{
  "init": "normal",
  "init_std_qkv": 0.051,
  "lr_head": 0.00766,
  "batch_tokens": 32768
}
Each number is 500 + 25 x the weight over the matrix's rms, rounded and kept within 0 to 999. Layers, rows and columns count from 0. Numbers have three digits each.

# up: layer 8 MLP up, 384x96, rms 0.317, rows 269-305, columns 32-63
# down: layer 8 MLP down (transposed), 384x96, rms 0.336, rows 269-304, columns 32-63
up269:523523530506508497484511452533493539578476535513485498470507520500481487526515523475524509497509
down269:506496514472478527525444491461483487453522475474512466515479459505533508463460485519530499522528
up270:520520480510546474473520500517447508475569498518484506488510481530513446484500498512533511460466
down270:488496446511529490496494526485472510523458459516514519529537483498533490531525473526474494502481
up271:477525541487511482477494477483491524488541499548512505508474477506476526519499498518508506522476
down271:495507460508484487524481498494542507493501474448486497513528536497536504512486488508460507520507
up272:506478507485540490480499521500507516512520515507543521505519491538502485460514539541504519517510
down272:532478467508469489522432506497525510486488481499515492495537497487525508508509479487517482511502
up273:500514531495535455519518542470472482475473519456523527498495531511505466545502490527464503470477
down273:523445468528515517471473464476475463515473488542500506486541488495470518481518517528456508485515
up274:504470534479516475516515508560457476459508532514472524499501489535494509480502470537560523513489
down274:470467489521517514481518487475514532498502492490537479455459519502495535512461452489502507501486
up275:508499527475502511543536464493487544516501524466507528480460490492524479532498495485483515523511
down275:434516565482508512486522468513466522481477494516502511506510518521498522464516508523505512491470
up276:502474513508539514502490520496463506512488502545488492499477511486477500508476510507534546567541
down276:455531512503489522447473517510493440504465464500530520480493476503485511472479490536481488462501
up277:505522459521522494505527460471472528532495525551520478539549478519520499460540533474510501539486
down277:478488510455525510475468460451497470537531482474497467529555487429505476499449476469485452508528
up278:452521515500479509495501501453514540485483483492497476491488502459527446527540490499482504495520
down278:453512490490496491480520506499532486558505506510504502477528489497483517534503531474461501518467
up279:465465501524539492501518535476483466509509485502461517506473493512529524556515524512509512544519
down279:497481539509502480502509518516505500512533516494505489503569500492545493485456537542515466527489
up280:505532511502493508463516504473463494548474477551512509504463478499564513463516550462519528525428
down280:514473496514537488511507541511540471543505461466445476596460491489539495504507507478535500540507
up281:549512507452519523513500494514508526520500479488491495517453516515521519512462522518494468506472
down281:477510535487453457500489473503475492500526514532498514522516490477529508490488507504502514520456
up282:494519493495482503485543482493459508491511512481493499503494528530487515473530498476504518472493
down282:488487505506519516535474521499506476503446506500482486497477457485515489488510507537508506517481
up283:490528459486509506490493491517436532481536524503509499528507498516530480501481495480427505495464
down283:530539521505493495508519486461530534502503489526502480499479510532500511468488501471493466436536
up284:513492487476478490510503530492536520517427486542469504517460472477489489511515464526527527519543
down284:450498517497438478462519489514525470500482518512459502469499482524465462512516457519527520503464
up285:526479465502493478486487490504539482505487499491520496529482463455527484488539473507497501500480
down285:512497500509504505486456513496490494463507488468474510506484492489491469496487508489484503519521
up286:536460500488492485487494492455504515482498488474536531492466497507515486485500477492539524521523
down286:488528499516479507540558511498493515490507496494459525513514481502490495526524508475435505475462
up287:464515510548524479466563523468492456459509519483483527506502548486463493519493428488512476524473
down287:420510545480482481524446549503486509523526499492494502540508490486499435541528534510503482548505
up288:502485489566540533456507510515494484567519470497525498530474521506513522515476549494503538499499
down288:459493503515518448533474493497542491565456511501503528504484500459483506471514499496510500529512
up289:511467469489486540484475496496488516479493525505506517473508517501483528526499524462482514517544
down289:491481460536504510493484461517533472463526475501495481516470504532504512497474463503504533483468
up290:539513516479501483497494539499547524494433491489537484516473499489527489504483486528520490483488
down290:453528527509502477462525454561498506514499509458468496485530494510494505477515491478501468545523
up291:510508461484534488456504514527526471517448505504481518511486509505502505483518475523507524502501
down291:537510528504496473506514533449486499499511496512481505506520516455483451466520538460519499512490
up292:495544487476522525500520552484484522515473508486466513517503528511529524520537497507493536520509
down292:502488520554462530539514514496489522502490470514498509539552501495495525491494503476530490488525
up293:487511529490511466523474509488499453504470503480481488516479546552503506440531486492496515506518
down293:507505472498481532496473509533490525504435506487548518451529490506522480483535513500477455507508
up294:507537527490500531521516475464510490528463518518500529467499513515499504487495489509511504517529
down294:481511539533551479486496515471483523547506551514508513509429543453539490511454499523531479526509
up295:512537520487489500545479479438525490500507524519531539471523467534511482502551460503537465511506
down295:522448507531446477475471536511526491531457439466542499456520511515484464460493487478481469506508
up296:512538543454525525497506447524518506496533496469486505528485521488507507464518545503489489515481
down296:497497491522495520514538525491460505517470513513505523513520496514514494497472497491521535493505
up297:550531475529529545485474498512482485496476471462531523526487482502482498478521512497498500487521
down297:469522506466473505532504515504535530489538532538516475492493535481517513516498511486514517491496
up298:532530512510472454492505517479513563511499519538508494491523498530473515512530502495498491492502
down298:470531515500479499458522512486525515495514450531519540487506474541516523465495485537529500485516
up299:501559520530533526519500518498510478468457475515512497485458467510517479505530468455488533511497
down299:497512506489468445461476491521511484521443506538534480507541510477482509482500479505496529512482
up300:517544510479509519559469516457500464491494498495495480515505480519448474509462470487517484516509
down300:506519493511487519480463533584546546493523461473525499472457496530486509500479501464496515495523
up301:530482465502510468449457483517487530506517476498485497497531507512505512477506501510534510541525
down301:495499488467486490502469501489445489496485506495511489549542531523521522499515472514496506516476
up302:540527502487540541497552529485474485521537479490551500528512525489518536493488512496504473484481
down302:479503522500471527469537469447510457502530518519533461496460527498486522457541490502527506499509
up303:493509555489518469523548510504485484525476469443505529517476501535512533499493486528524462538494
down303:510510456500504461520502493488512509497517465512488500487528498482483534477495499513520494511547
up304:528465443473493468496504537496492479511499480543537466485464537480493517503475456542488464499535
down304:499488496479504503541456508485522469453506508534500491488502500527501521504512528492494507546545
up305:523523511470499538485509496536502490453528464504528463485541540532497525467494468529511521512496